Weights of a small GPT-style language model, trained from scratch on English Wikipedia: width 256, RMSNorm before each block.
Each number is 128 + 32 x the weight over its row's rms, rounded and kept within 0 to 255. Layers, rows and columns count from 0. Numbers have three digits each. The size before them is the row's rms in percent of the matrix's.

# q: layer 3 attention query, 256x256, rms 0.076, rows 219-255, columns 128-191
# k: layer 3 attention key, 256x256, rms 0.0749, rows 219-255, columns 128-191
# v: layer 3 attention value, 256x256, rms 0.0551, rows 192-254, columns 128-191
# o: layer 3 attention output (transposed), 256x256, rms 0.056, rows 192-254, columns 128-191
q219 089:162131143184162165154147131142142103135139034116094124078147081131088144190084153132134132098145111164126077137119086124117186091133090115162080172089090140145163150090171138128088095164145141
k219 092:131057168151131141185132156166109075143125132055068142158145154125148115138140132074148172135137163129175158082170164136118158145085114176137126144152140094093175171154192117110089110117154172
q220 095:099152166054160088143139130094071225120120123160150163079174131141111121085157182138171114126150144124155069100154132115092152111108161108151140130134127098081145159159163199125151118153142139
k220 098:083139182160124131093105161122153170146117141099141200131167075088109076150158150119127115095107110124090085160108119145068092224132130152146057159102135137094161163183090166125153108092126129
q221 103:135110089128158104122138123149111056039103119160113111129195099126098104106166074105171163172118122111107139079143124137081095127191123146063131131110133074130107150135132115255164125146173143
k221 101:135211153127072199117122081078144164139145089193133108071096128100164178110127112122153120125079122107169094113148128070158099218154115121118096144134112121116138148200134113145135140173081104
q222 092:150033176124136123084145129128190113090130049108111123096127147040106119145100086196098150104113113131059097117125142144126113119202035197105083162117121145122174136074111158125061128179133151
k222 091:103103134092142186149129124145132023125096132138115147073148128132165166212131155124168137154127124147181153134126133121112134136137113092136164161148153163111156126107116164089128113145135152
q223 099:114088101135154138132131121129154138170100156085166147139143102142063115163176153117093081105177125144064110194159111131122166141041135117114057128067138175151139113174099152171126129108159146
k223 101:118110121124037172115137130096139100097155098141107123131095109137109088074081215154110104143113106086158088125193130123109209167160111133154119138168170169096098168079115105128140123116110131
q224 079:143113114168089149096139105142178129190153132155194166130036128114100107159165175178157100106110162082150100053110122123164153135168147155105118091183156086091126195131166142137082135093140134
k224 085:139145127142168122137095193117129149093126073144055128128166109141090165139171107131144124125119083115117153149146079122118137120083112136163112161134102105108073162165130122149074119170152115
q225 104:149111142092093118167156153108073117154125125168176169180172168148114125182131115170143140061141119193119165103138151101090145093130183077082067114164085105150124166145148135102105135086154114
k225 102:132121191150122082137134150114074116083043109124173154145172121129091178161077163108103174126131083106173080120093171069151128136140160126082148207135139096152116066127168162097131172145123156
q226 083:154121200131136183155097122152109106104077150143095137085126121085070133169124152136094125086074130161136071085139170153095166110164157125104071138106137110134139162135169121054067080132095106
k226 090:107143125138106118149136152197103115120122093143110118152161144132044170104111113121184120111163053047137157135174133091166148124075158107134171132132113103126120081125114107155097150106070118
q227 100:141145143081123123166072138105106071074067157145064086129143098132063150102126148137049136140089075110106141103159138180119176158131164134143098156094147169138145119114116131141172110112103100
k227 108:083133093155103089120099109130174089091167076161106163120090155123080131123128066138138106100140200105146157142130113097128162110090167112082140094086133132092173059103126112127101141153116129
q228 102:146122154152099162110192125127084204160158092146223179116098141167177086156136143129181118117153166189148097126085104066182089094137117108106106060157095059091095134170152160126074155145134146
k228 098:156111150123141166138118173117094158116081124117136128137125082131145126123062167101112155154090082145151079070108166152076107182164119098199123198163126092130097189125165083120151116119147146
q229 088:080112144140150090159109137156151097083094164185054085166116144156098177114181110094109156156125139055103185114185171142073136147109194157140176127095098120130121082107124075082169119112099089
k229 098:146143087101098145136099105140143058146198146102142101107085117124132148132166116118095118080186162116108138189127123083130111135151117106102152067074121162108136077121075155145132100103124111
q230 089:114117120157167164059174109127137175163128096084231236068126071126162110157124130111147090056092151140124108099122085130164144109147130122083116188152142109170121177133213174139075102180123167
k230 100:044156190150146172157089176094123161080032108142144154146202143128120124125109116100132121115114109100111117147144162131120132155141196117139087173151146106138130150122183129069110139113147155
q231 104:115121150151118142131143133163117185154151144112224164175056107137188057136091152140199139125175171173151108120071093093102122034160155079123098111198116068126100149188137178132099163120161056
k231 080:132144142095123189174158102063122161077091064102140141125138126130081122131112199100058151117137108090138109104143134119132115157146185160142124135112155102128097078085179136094127078101116113
q232 107:096114170138134158104190122136111153173125064120223211135153105170123060156134156116145137098134151126130126124125120160152139137174140149072083143159152130104117166136149179104095125156142094
k232 105:147171106140105165153132142132110125137092109228096136116107111038155143143067128128073116109081119121137118054133167134092093219173144132153149211174131070146137156132189107120163143080179164
q233 106:131133128129095147140123182096096132141068116146067107115108183124115086155055129123041156125113127127140126078152095131071132167122087089094123177147164058129108100155114136144113150173126139
k233 107:099085073116068075118089141180153064138163138134119176204125089130133124158117154181152113135117152157115170130098119177145180134105125149123137149101149166135196068131141117150054140124130163
q234 084:156153110166087140127194094087085180141081135149164112170111159159158085168103146109139145090166184168113125114181193159143068100102117116184096144101142079100116124144117125096152165116149123
k234 083:108103098151088133113109142128181123130175140096096135132088142149142169111088135135096117132086121117095066183102134162142124124094116103110056110117122150083131150112121113158078085058050146
q235 081:127091127154111145134201134159134176161138108154198102191139133142197075113133135139143164104133136156111131110053131114161151095189122139133097139166169126140122139132121152070156122140107087
k235 080:122136112177126149184159169078070106108122067124092144099142115131170166158115128114158113153118158089096084148128149097149072117183119092134145129135084063113151134117222163147146135102097149
q236 097:124105132145109170116151126136094086145108086171173133104132138158105108098105118113168154115107164122142122129163065102135146141141075092081099105119134117137131128113160118157151112170127087
k236 104:132134139217098110128144167164097106104154139123061120105126149116133126108125105103139170137096159130160082068117144168153114194200069148158153156132088087089190164131171080108137168122105156
q237 100:155096152161105153167178146099099198135105060160098159119120134130098089121107063107118184130152121091128028120130137103142108115096131138132100124096102059166123109151122130117086131156100155
k237 124:115097120121092076091031129130174081156139124131147118140075147136112189121125159125126138079099149153154189119171099191150200125091106162132165124083172138099140073108054113089141161108106102
q238 085:109154098149131137130126085142088087133183178146122069143142105175184164105160139071161125133122146115170235134162148146109150133048131124154143102086079150134125081110167084088150139102129125
k238 107:200139115121148079149182109133127085073164116140120087027154152156137187118117099118151140137130109132142114140099163122124034133135128136123125097108082127152097175157155142133094128110125152
q239 070:161145157104153137174111147128169157148075116100133164097138139118076135182072114206091124079083126143145067073143113116132168140189134100145158166134155087127131146100164156123135124141078154
k239 092:107088152114176158155100174125151136130097116060133135119185159055152054165106148128134099116151102175112175111140125140039175149140206111103074191190163115146105123143127168098097135130219127
q240 122:117161146145136159143175133143132191115150133119138204139152107099166102204157131155112125119143137138113096130061119096162184124167125108115108157171152151159199200120209140135104142158163130
k240 059:146160131119119152155159183093046141133113094198130126144116117154072185131178086108171179158109144091175121116119126114195120101119052132144141116058103114101154149121175108156138127092072131
q241 106:147140126131028143124075108119098110100161159093109088162099151113107164087196158120179147100130144140154154143177124173104131137135123127136157082138146060054147125122098100131188144157121066
k241 092:124091163156072112121123170133111156118177120132142129131158141160129155109113103165131185087147119166066064160100197118133162160220159129146089056173163067140191195079162118124072145133181122
q242 084:133153083161105126129076106149072052126157128135117061126128098197123110094208137030229136198093123091143172095126116142109114112105129115126153096147053084119100126123138099155143114115175083
k242 082:165172088144081131149127078111085135135175129145083076104109117186140156077164106099156147144084143088138071130122147080143039172161123136147134074107052063115158138166170102127162139151113091
q243 082:129136191124156176091128140159156092130105071096226171040135135134103098133105127195141163135086120114099096146106097121126129129173084128068100095112115172123145152094147145108061108154137128
k243 085:082135146149172139135175159117096109154099155191081194163144038108157120124124134092127171176124145092162141088088110114119130093131101127103160206152090157105158114059144144108178102138042136
q244 094:147161196148136147183148138140117121141189099155180103129166129168163106164118126172158123126105116082162148053160116111186128144183093163124139136077111128135169115100226144133159087170147170
k244 100:092153149168150152122110147170160092165120122147101157080204114063149072130166116104193119197120159141174140082143145179117064153187161183123126171152102098095157184124142146121131131111121136
q245 097:177153116172141133125120134159188122106141103090057086176110143141111125156124124141168169143132107112131150123131146138172166089124117169126115182136144013165128130137079084126116155144075135
k245 099:148127100083133139137088116104090118158132096194153056142095175160154195114106111148136152116126129104168158102159150120164184090119127107129152057087115149160119088112125101129137153133119095
q246 098:149119122114086114104158101166146114064149178164140095169076158095090180110125137118130183080148160121100164186159181140032145158094179131111103055103135151109125140113142120131138107111127120
k246 096:098149141158070099127147112147083105134187115101097142136147137162149130131112150189140150128158101157149040164123138100142113141168022113113131061165155121095115142053136115127160104165102108
q247 100:090149183061134189154129140114103233139053141148171187122169114120096136128178136120094115126157142116143108159086124073142082131089132096148129075091137133150130056154096174120143159108110140
k247 096:120116147147131085104122202112153136131111092158196142079188087088101189147118142141141110098147090112074197145086189146124127124136148131115108116096121146179145125122073178119131150066123161
q248 091:151116108134134082129176116108114195091093130131086161087148125131170120174116143102103136150128127133168112099154150129097141137056163140208075188110142125130112146116149163134146127098101133
k248 095:116128148135103087121100109168132127137137123100093110142081129107151115180133153136097093149157154152137185083121129141096134116030113119148082133073175144112102116153109121138102070102136121
q249 088:124090173151172111096080178147117126142106056158118167067130121125109104117139118116145135158103112053114111064158123148165114146136115120115098111160082151138143154125178172110097099141122094
k249 092:138155098105135110116135110146075095175117192227094120144154036142138109081160076168129121177098138110138150105075140153129075093096124138146192162101071119111169116133112133141187098155081112
q250 102:129133133070100100118220096160139152068142160148102147163113124085134132104158076130151164153138156109117168125188185117093127155096147147148110123117167123103137137113109089152075173077150183
k250 104:064159169146107131058093122184162126101162141094141096139107149118107194131130162139135093099134108137168069117109093092111091202181078085124099112082115175128061126117160157098170095123138086
q251 102:134155145133138155107116127094189164139146098129121148136100153064148110138086108159115136097138084155124117158100187174142119105140153134117104078160188142126118109150105090079122171088103191
k251 103:130151066079163049124153155147106110126091143184167162155204132131154129132039146193116163141087082146130173139135147106114199041042136094097166130150183171182090107073101132115156116151113160
q252 106:098134107078200125063088104096081117170053141135091180134154094100113119121117173110100048133125116136152132208086172145088145083149164136116120166147171201134106069151079148120117132125094134
k252 103:101111083129152154142167159123157141153106137114157078101142069150100121110118138109158111184121140044046175119125110086112071148051139118133121150094091187156110114208101141154158111135096116
q253 081:130205108153092173175126113120098152128165179128154066141109144159156152137180134073150132117136124121154173118146129141141193144084100078144146084103086127154145127111171088115154130139124132
k253 087:161122116117091087146176148161079097099163117154088113117157138185115141089128086140154195147112128122130103162105173130149124143138102178112162081106104064113165161096177103136128138087111147
q254 093:089122135128171178125119149199141107068122109124120163175113095119050119136164095119166123129163142107124145174062093057160098104177050133044125131162100123185138101101113119196096162157185138
k254 094:137163149156090178118148130102139099120112120168131117106164147171070230101191124103179137109098128089171139097136145080197064157208104148120177088094100124148170131131142151128174170155129105
q255 097:145203187169187151157124109153171128110127110151089153141128113103166144162048139116116149071081137135167096111123193148118197139091147137120125196128155181193162171088188152070152119126059124
k255 097:043096136163207087174141179203109138175111154111136127113123126122110131193136084138160151125189140117073164085117161159115107094082067147150099095064103138152114170106148138168137099138158158
v192 094:172162142058150077130158146080166075183130027150146108171118152154063158116083134141102187171144108136083119079101152179113112137108209066141147191125152130111167153146076116103156124199119142
o192 089:172119113120120068097096158197143151135183142106146095149107104158168131195169126150178088156130117143101091128150111126201149154093095146151132103207149127125134127107152140096100126090085110
v193 087:104132108127145141094086118164044126159124104167101136128123114108094142151042111157128139097133128126146092146078130136097117134178085136128146112111148138080235141082085141108170110229097117
o193 087:133113101114135170142183177144169165075101067122158137104072097130138139165153141096128131151154137144098132148168112143181157184064134085151174130143111112154142117139141167166133141072121095
v194 095:120162145047093145127167084143124100163075130142095099131131121089178059137126123160118162135112083153054126106103139181147123085066144097095074120147148105134101145143174104129120121024138161
o194 093:169142088137171076108128159152134198117131125133157140157086052132115099145153135083153129108135154113130104076026104110104131125132092128109153079097156141114155148119118128117124157186107135
v195 093:075097104155100054149135145149111122125151126137075157117089101072166138134127121162124118114132109101104080161131133126133134153147112173104184089113133079081113129134096135172123166124130162
o195 091:151158093130138128160148103137128192115069138168142139130171180061138151127091144104121107126140124140119157078157133128104110126128148118105117115111081170098105184064105142097142148098084146
v196 107:119139086175141126130105120121182109241112130138141121106132141157163147102104178111173094131125123108119130137129111142130083083196153198096166083133132105124169120164154103073170101140186071
o196 107:150140145112083060094162174081089087114160103140147051152147079126087166153166134158133161117139131152113143105049160149124168122046054078067087106105083194148143158152083141160199115089104159
v197 100:105075148248111143082139165170108166124162069198109143156118065207102158095112137145108166141140137097114082116108157113186140150134062181170129125143160187079084149092132211159099119170140086
o197 099:149142092101176151147106125125148139170047201136102111136158158086130155096148066113085126145116125072132184113167191161119070103131145157132161188170072078122141075165152089194068098153099110
v198 095:069125197140061072103132106087153139108162124097091096119137159108145134123180126100159083150081113102110146114160112138109105167099060128113138125133121051105137121216147130159046196093189120
o198 095:151118176115129089142147122187151126120080186107160148135144137090113095081125161139073148086134178173130187120106102121134137120183192134096143093105126156131090112056104124062151129193095122
v199 098:181111135094149104092115110191209123134108118138124168139117202144179077128142097111131038176116118100080119135133107136137141131100077131059133160136112155094155112175159101108141089131130153
o199 095:165113156164162189133156178159090129114150116157194149137132120057107147155104161158171161193090068107160211087084052076096162143062126109120221089095150080121138111093112132096132187087146136
v200 095:136129114197158142199135150144116167117120084157076132118122114134067123108150132066160210132151147139156146138129170112063156098179091117133111160102128147149098103092080183157122064126121108
o200 093:082135167100091191160085178123110117164057148131083173093119105127130119118162050176098137123122093086120126177158146126199117138120181141158116176062105087149146123104022152139115117134117139
v201 093:175159185126115133100081142075126114104182103113175075090079104152131156155143128091192098067171137139143084119125134108141131143172241171094121147121085145126153148153139098138086168126122129
o201 096:087093083135140106151134149179170082127178079113127081139187138093134055164051112147129130165083132122117155161141155152183129203086057129168114161130184131158059184096150103096164124139126171
v202 098:112158164216083163102069152155127155152115088128150085074076121147112130107180139103156115123125096150165085154151126152131132139171107158091103108120095124097131117191165162159108127089153149
o202 094:146122095153181086108175107148168076107155160108132179100100111119092040170109158156090096075131143125066162148122137118103094139108145121126108174158118145136145141113128107121178122130136080
v203 097:168085135095110135128149137171067111113110173077154067183118117164135106120146141080132137098125176159141118117086116164221167173142113140169146135105146162115058143052136124188052065174129146
o203 095:073109088157158152131088131054125111151135115199127154138136131149121130095145130135102124176161077101080077070132159127143094075080115100094164133159091116132153134127140138137115153156079163
v204 093:164133131180125100160159139106141148140153124100155154174066091098070119165121105160089246113145176148140109080116105172151136029153090105171157192136201122131133105077150118118151131139111110
o204 094:134112143105193123119080168148113087109073128121133070134173138111157168149167179142149051089183115147151143201154084093048125174157179128117170104120124090080153115149129097190053099102100159
v205 095:110116126133140185125088115092179140116111174093112167037170178167094215129141106032115119101126137112171090121138160152118148165131143152121093091124101165144131152134103108154126130145123076
o205 093:099146113147092107129176122129104154169127166160129132152134191172133158108102143167105143160110079074134101105129097129141109170152078184174111126199175158134152092083101129124148093138157104
v206 087:098169166121154116118106112131161125127127072089097114074169112158137141121168132126160109076141057091152145204173161139157092108149124131067155074123143151096108132145116125156163147053134145
o206 086:095122114130099104163133157097129150164164173156195157111088145127089064107163112139106151112109194122137151106016143104099132155086119155151075108097101142191082143107089164147175123167134123
v207 094:127127124195151144145118139170139119180143163081077123079053104151194132147180117133173184131153117098081062129118086163120085126130106116162128128150138092123176162139177103119102110087134160
o207 091:164135091105142092137118119108065116147104148177137131173158117097120154112184120139084148132120027110135138089155150199063118155220152137106079109142150174128141172186047128152111111084136199
v208 091:178130163045146067135132172134175137050147117134131091147145160087137133131111166115147160139112144111119149114144124077098148092184157145143123140142125072116126136185121165117170062132107145
o208 091:085105124134086176141124130133097097184120096180137094128119074145127062108130088137181096108147151129113155101101150134248135136088143103114143133052089157152071172075102123054181098136141158
v209 104:093152136180116141083122129129140127148143161174117125091123100136132140136110176187174098180058166130165181181147157149164116133098090089187133167101127097108116140091123090106117145135116102
o209 101:155071100131133094093110161155131106129103108122129180138129137148065161141110130136134104126121093128125097119121075137072113058171074124124135134147171123076170135098110152169074144118154108
v210 098:123128191137123132120147098102135139168098080158135154133114147138110153126139105158066177129148096121107110127131126119118185157157034138149118079143162102111200103132085160109149109175081161
o210 093:137132113136158055143119101146138156158129172134123053162130106146158145133132183158109078112113155129125173159131120126173107170120161148123121114124143154142097070148116091049122142107154118
v211 088:141113094190193164187225164132101111164118136117102168141072089135149104129150102073109144070140103168122099141096108123109108178158168151154204167114109086179169137130154130119140154195113154
o211 087:072171146136093095105144103119126201117128153122099127120164177074201148120160141164114123154120119156135090130205149194141095164159094126076076116195096107125124179156091140177111138096116081
v212 097:098113139200161090109080148166100095125167081062131095116154160133129141166124113162069129109171171138187103106122120129175141117170154160136142103126161110121170119124174098184131101156141181
o212 095:117109084098115095125133155108129129114149128140201095132079117152074144112161144124168110115126105135063137161148091150148118157198063098123131141145095113159107109081158153156179159156100050
v213 096:114082077153141159144101128106141105144127139135066154105170138145180206131136137062164135166108147080203129179129110118059083090114138159111127143134158173156158070118149124116189180096114095
o213 092:102137154102100140116096115123144095105087110076165127129115114167126173141119078156130158069107111147093132137120174149149110064152097067122128079157076129182155133136020198171162081149196128
v214 100:143080083140123136146107189161141112126165078155178144107066159212093135162116119132105133120176158140117142218120104170146143144157094062069161112103161163117099173052070077102155109111141160
o214 098:134144133128095146135127093122092112131083131154097091154149139093164098091110176115165070137125122114143106165110086135065077158150104122160121178166120059138092104180114118209145122132121133
v215 097:120107106064127175155170164103123106121127094153123111086163146129164121121157099161061048077207110090075118103127046099107092084112175101094160141114148151125126171077148126166108055037216155
o215 100:138183124137119182186142117082111137157071110129138163112117124090111105157134156091145191170088107117148049120149130119131139154103128154141056143114123097155155148168118124174153167145107120
v216 090:060083126105105137071063112123189125143113069092175131113100161180145092144082115133125000138171126088116125131157139123179173168130176137096109068118097160095045144114102115146108142133127141
o216 088:131139097124149165153133093141073093109217162143172122167117082142150107126123165127078140138052188128083157097099140091101057120122120051145124184141094150108093135107204144113153123145125072
v217 087:092175078162124090152113139070119083154110106032107153191185100121139137192104084123084152118078178117200173064103141138069090133173099147149136106106120137134095138181148169147162101107135157
o217 087:118109135138127118111114130143122137111101142167163149073127133086130173137246176137104098049191133199130104162148105134104143126157154099084128050131096107150142132073152151143168151136125060
v218 096:141104104120102058159154131135073131135125078130103088111174159110091132070157136139182176106184167158183138119195120117111169117128098189145116127118141150145081141113146110110082065131077193
o218 094:077112162098126073071118140137146075156135138150117068123119101117175089147119079106091131151128140074101153154171099115205101100083125102105166158089109128131074133093095166153147169168181132
v219 093:128083151206127058100123149110131121083152066078122115163045136146102118125133133104100126214165137127116134149137127184161116130159132138132130085116109121091153087209101164108091120121127087
o219 093:128093190080168163110087102176131067115152153109122115186207127067150205115079135119125153118107145184147206151167088150075221171141151112127141146150116118113092130054195135155157118123095120
v220 091:167066163127103160090097158131090139101135121110138104111174118089129066106184079117105150108102116147167172192156108131116117113142092110170169131138114113116143112148148201133115070102139178
o220 086:102149123150093152122166151127141063125082213134109158107058143127176083099178158086090083090149186123170183151131101133125209172132114158099096140119142099148117102132101101156135193166130099
v221 094:080108111095125149089088148078106095182092154195093137042154130126139126101095087057082140085105161124124113121120088141173071137154161187159136089125206108100149162059131163127162080139134173
o221 092:137127125174078086132188093183147128098102171092122112137146102107129168122123141131067163134146100109114110088128196140175144162082058112110123066182071118138133144166095123205111182110190132
v222 096:144084112164167062133119191080152105087172204098139125089139136115148112159133131147168147050118089159175113136132104160123085149200179148065162106096114088159125101089104087121214098174156160
o222 092:124057077098072113098141090157101135116110099137086158138099143168111124080150162134154083133137129115128129166099091124094155164093060110184085071148135161130084112124115104148160140113161089
v223 098:039115178216133150121114146133130119187076111161087143178179123145120113136125119176084143125167131144100192124144135136149171158170117175182163142152138141091192122148156153065155159190140124
o223 103:132158065085081065118112145083076179111127179151130090113087114148111179113171160118113111142124159135120174124117133150098144121100103147096119146126086098153103104121127127141140174105118095
v224 103:082174165091098179156131073106100115121091177169104112102082125118151139119118141183123099175101143162107100125095133128141177175112046110219103138116127110101148149141104138134044144118092125
o224 102:136170128188149088154134117131135146142199160105154115176172081164093093093124111115123143146103124106103119143116149159103129114168194135104149130145159179127117080135157136059111163124097214
v225 101:152127166191064127127133125090125114112169157080105108151116109135130149108084153170132139184081116160088158123127148157146118102118131094251117136131149083096094146143098192173103125225142121
o225 099:141111119140153121074094084112084136103115168127123116108146104139129081092172098101145169118114135155101159115168119156111188140158105148047069133114122116147125104064124103125121082144133140
v226 099:112139107173172140147051083091093132147069210140185114148104144129084094135118118089071066171155158169105160062123136126103153195124123163153102123121132127145131118139111139089099120144168122
o226 100:153121170094098127142143117156122075077148119094117125114144097125181133126099179102093127096157121111132119168171152143100170147103182094086152130124123066083153116118198109107133134103107130
v227 092:134077113165185144120154143170079095120136193105122102085063153141122172156100123108127140164118137179174110107117097189108103177166078098196164146114117129115143061079073100149125056115160060
o227 088:108156145133060073119142140108173113160165150093132173136205075169169170101127147153181114127131072124084094145125076126108149102134133095114095072186132170120196132153098156103163159157142087
v228 090:126131126140165178105179135162145119125103194100112127156111161111091173141107150107149141180132078161118166067121147096143209178100096128109148112154107108121148098097150094110148097153105149
o228 088:193134107133054107112117114086089151158078096092159156122092082184151114161094097149177125152180116133124109142122116089160129104134152148153128178118149131102218111165094137085175114124106114
v229 097:157132165105083123078163174139160129117149153168144140088144129094127128108100162091149142061150106102140082129108125164177073073145108098123111143143140094131131121171166026137125176133153086
o229 096:150077062155166172187125077110170119149074113078099096148082147144073123097127104169121130169064089105155052103109120109117132126154102124132123157123166165111137109119093131151103116100112147
v230 086:164080112131067056113131122148164114149106102105124163107132140097153116144150082082114142124206129120129127142136105153094150053140107120185116156148106105145109110183198149150065161217119155
o230 087:135152145098140149135114168120072109098117163131131073098131123131134153163205169084157137161116120137108171132197103118143101120113106146052100134084114111157136137075067072142152189064122122
v231 090:075080173163151101093129116089187146157156129143149126146107122184160116115095136125150142184097060113075147073157172144074172175096144163126096127125169130107082159089136124132123170139130132
o231 089:158140103129089090113107146132106124070079171161086125078150180059143138144127161141150130093136173119114195125154121095114115110149150129138133129142129127099094124131098079123117127110130150
v232 097:159096102121171118136103130129147141109170148113155140037091138088120111133120118144143117097128137103162091151128140134137075125046172080138090130115108126172107107146109092172139110065122143
o232 101:120124102170108200147134116174133072069163112070171135138109122139128051119161105137140137076098103137143120169167138083123124162185117114152097144101162147121123114117127131099133081134150158
v233 095:109075088206094166103083121086133130157133063164147183101120094182085145133097140064137122097163156132137111091120096182125167126132080150147121188142147187111135134193126144132044131137122112
o233 089:166110191084116058089105126176128093112124216128138068123167118072123177091151213098102156127188110144157153187160168114117110132132104141107125169141130102127159072122146096162157131144132094
v234 093:122144127163039093118173139121109107163173121148161139158146111108105117138193089159048117081113048126110133098145145192168118136125104154095160133135174125120123104144188093147162189153112149
o234 099:156115131120180128120086103154166161104000151120115126092063191101129093162096159091104117137150137100170104132146107086062159134110111130124157129107158095105131096149132126161094152145113106
v235 089:152151093036140169126147127159174113132127143175141161125089092125140141143186106097114122150169088100068107122077109120160150129157142121134154128145141149117105218065095110132118097136203101
o235 086:171201118119169149133136139107123128097069140120175067125173122078197192113121116158171149133122108153151036075141158095143084144111149108108077119180104144132141116153165172178165123154094147
v236 085:149108103173175133047118134139106141162137168160141129093125118149099086171129076133164142220079142156161141146082138166091084120152157130166139173109133117133170108121134158167127166092108126
o236 083:091127115156078128141112086154144112164140132148100165144109166123155146150116175139100076038134121159097136140160171209161124082091103077136105067125134049127141160103118126128127086136145130
v237 095:132152096140117137123056123120141088124120087114118128155131098127173047110104159079130171127100070134143078144140108145144141127060179096133123150156119146110149100184126159123083195138092087
o237 093:152129122130158121102113087166152115078187160075165193119116080151122134110148136127117155120156147170104146159103178109125148113120128112104097143123104191142147140122190116103174106117169180
v238 098:161167116170099133189120114110094106140125077098132144189117119150127119142110117139135151111156063147138099115109159124090148186156105116079132098139118165156127122089131163110130180167098112
o238 097:145146148025132129091093119133167210099160113125070134063130130098188164123143129108100149097135160149156092158122090140103118107028112147212140120094088115120135130141128139113152152116091090
v239 095:100174073138078099070204120171132127181120125067091145124066135137145117130076140135155128190114044100093123175145173110192126179112133150089109136115131133110121120092177118164104206152148136
o239 094:143185127147160110108146106110083134163108131154159146130111145159096077162172123149105105120153159129106082095128169164132100042118125162148079139175107132153122158205088137130143073084042121
v240 098:114092098090152157178125128131102111092106092145098143042169128102164161103081108127161080159141074127126103167132091115136118127119158101104140101105112111131100127101122132215150097114112170
o240 101:137126124210108150095198107114103160127136119164122157143115134132118041123185120085169168073114157102125128072124139179139114171147127165126075140136161117180128174123075093109146134142157144
v241 083:106082154075073152124106113118107117098135160123045130136141152145161158147116077090132132179128136115123114144106101135071166124120130080173129135144096199159169159148146126084107135028164102
o241 082:129203135092085148157110186083112135135105150175130132114164132174070185125149082107120115154108121143125131150089145129161137071165083158151122171159154140168122125151088134170152183159129190
v242 092:116102143147122165106121107134212101167160137135097126099087110164134152153175099185133143135138133092101102099134162104060127121091113119152169176149175133140147103028109118137120151091149143
o242 088:130166101119088130153079179111132136113107151086216095121113086156143112120085101119143138142100132128090158179123130136125103129172108093141106102181161106113134163159142097155126144118146176
v243 107:080061139118134126090138133088102127157150138125117143127094119103130141132130086104143098161101152079170152123109112130106126219147149155172194159128082162103118209214137150100090085122122158
o243 104:176151101096076066136146118128115125157105175148097109138127192136110188137165150133025106126091154114123124126165164133149076108141073123112109094190164071074128114104119151117139159172059111
v244 098:158168141102128138077137141109175134166119148150111104156120186147148067146129089134136110107142186125120068113113129116105124150103119127095106118136141113100171142127123134127089191116102112
o244 093:122179113114133094136137108149144145187200146086172107076101166101164135172115200138114105142101104166080168132129156154165097082051182171113107093143155164149146073104098101102162161121141113
v245 089:130112089136147223127168119159077128123117180112110098107145131117118110135196143118131193149107146127138127118122102171163111109139129141156132219104153173166155127098128175115145108115153106
o245 089:095135148154095043116115109143164125151036164138116178191106164192080128120092126107114090143126084111113066102148172138098108116118125111107159080227127015090205116209101116164108085134172132
v246 100:012147146122103113134165115124107123096092139172138131146144142092102147115125144189112113056161153103161120091138112101133134135144066183101138059150188051105107146098132165132165067093132114
o246 097:164113078110123131153102124125138110128131151108133149126109068124119124115077098060090145140150140091142138169118150129092154120114155077152161098112078162082139085144179137141131155154105121
v247 092:133133132106158157128101134061146163065106141194137119145210143149160086126182162091130113162127199174212140143119155125084146140020178132121114126129124118151094129118112188118134132080070137
o247 091:095098097144108114073167168136136146126131107126086147121086147147109137188140131118159140127153151124106192160143075157171123162180118165152119075086150117145125069075169097133083200164141124
v248 095:084097102120144123108151143132115133136151132150134155072158161138170067103195084153093088140138168123104163136150135058092143066070067155131092102143177129096135110171160150130149094088108140
o248 098:141144153138068152134156133111122134170091125121180090115076088083126133148128124096119198115169105124132154166125083103188133129076104126093096139061115128128161125141118158133133144115184104
v249 089:124099106151119117141098134129182099102157160128112168124131078124193100138123121105130105075070075150122147108141155106120167146077158109062103103129149107167095117148152132142131173077112131
o249 092:147163130112084115088135114101129152128089108104138139124119119116100130117171154100132149119142113103135144174094132103056143096149034174098094157111172192137149126091120096107108168151186099
v250 103:193144172109131173141141152166164130121152110124182064152152165160173135121242144140122159165157105140128121104105143090109172048119125148103130129118168138131137063212143154097133108109156141
o250 097:134146144128179090135146144080179112183125089133117123162083102129160098170062116152134084191109094133090125129121144163196188140118163146114126139096163123124157153088130112100150137115130140
v251 100:086146161138181153130143130099127114186114133114098132121127063137112191138074127151106075139139069133108121093135185085132158183074137161152142065161121093134166110139141067125127182121122120
o251 096:147153027151126139141119105108135208125186128111157152192106115168148116100068056146120170172062123128120122110093168160104132143208103100141107161140125201110126127085168176103095084098110106
v252 094:124218075169155128141170192162101102136127121151149085167102161124184092142118150134107155109102123144163123093132155150168105116106121078141176098144110115114149170141132125150172124142083100
o252 089:167079113122146104101108095130128139158151094124084206126127113110098146138192122119133101154163086138147085154094114122081114131064193177117079097106112171086140098129174141170108142077128137
v253 104:131088111064125129080067118095145107119126160083190139099096143096158123123052159079174046102074201107168119124122054082152089137159186127101150121134129124125075134102152115172170033113172144
o253 090:141125155152132196131136134141103038052161056132126144068143071108140171156136151127111151126124117121105149117147142120087112125130093097115116102099054124088134177141171144214164172160121149
v254 091:116168064133125135112164131181118145122206168120125141073060114144143140118112127092146140155102130076141089118103173145156111132086136090149103131119130120119093188121138106174103124077112162
o254 101:147090108143167130136149111147169140135065089131140189142123194121073081159105101157103125094138072136153077137152134117139080148170116140168118152150190121106148119151124132107084088128094128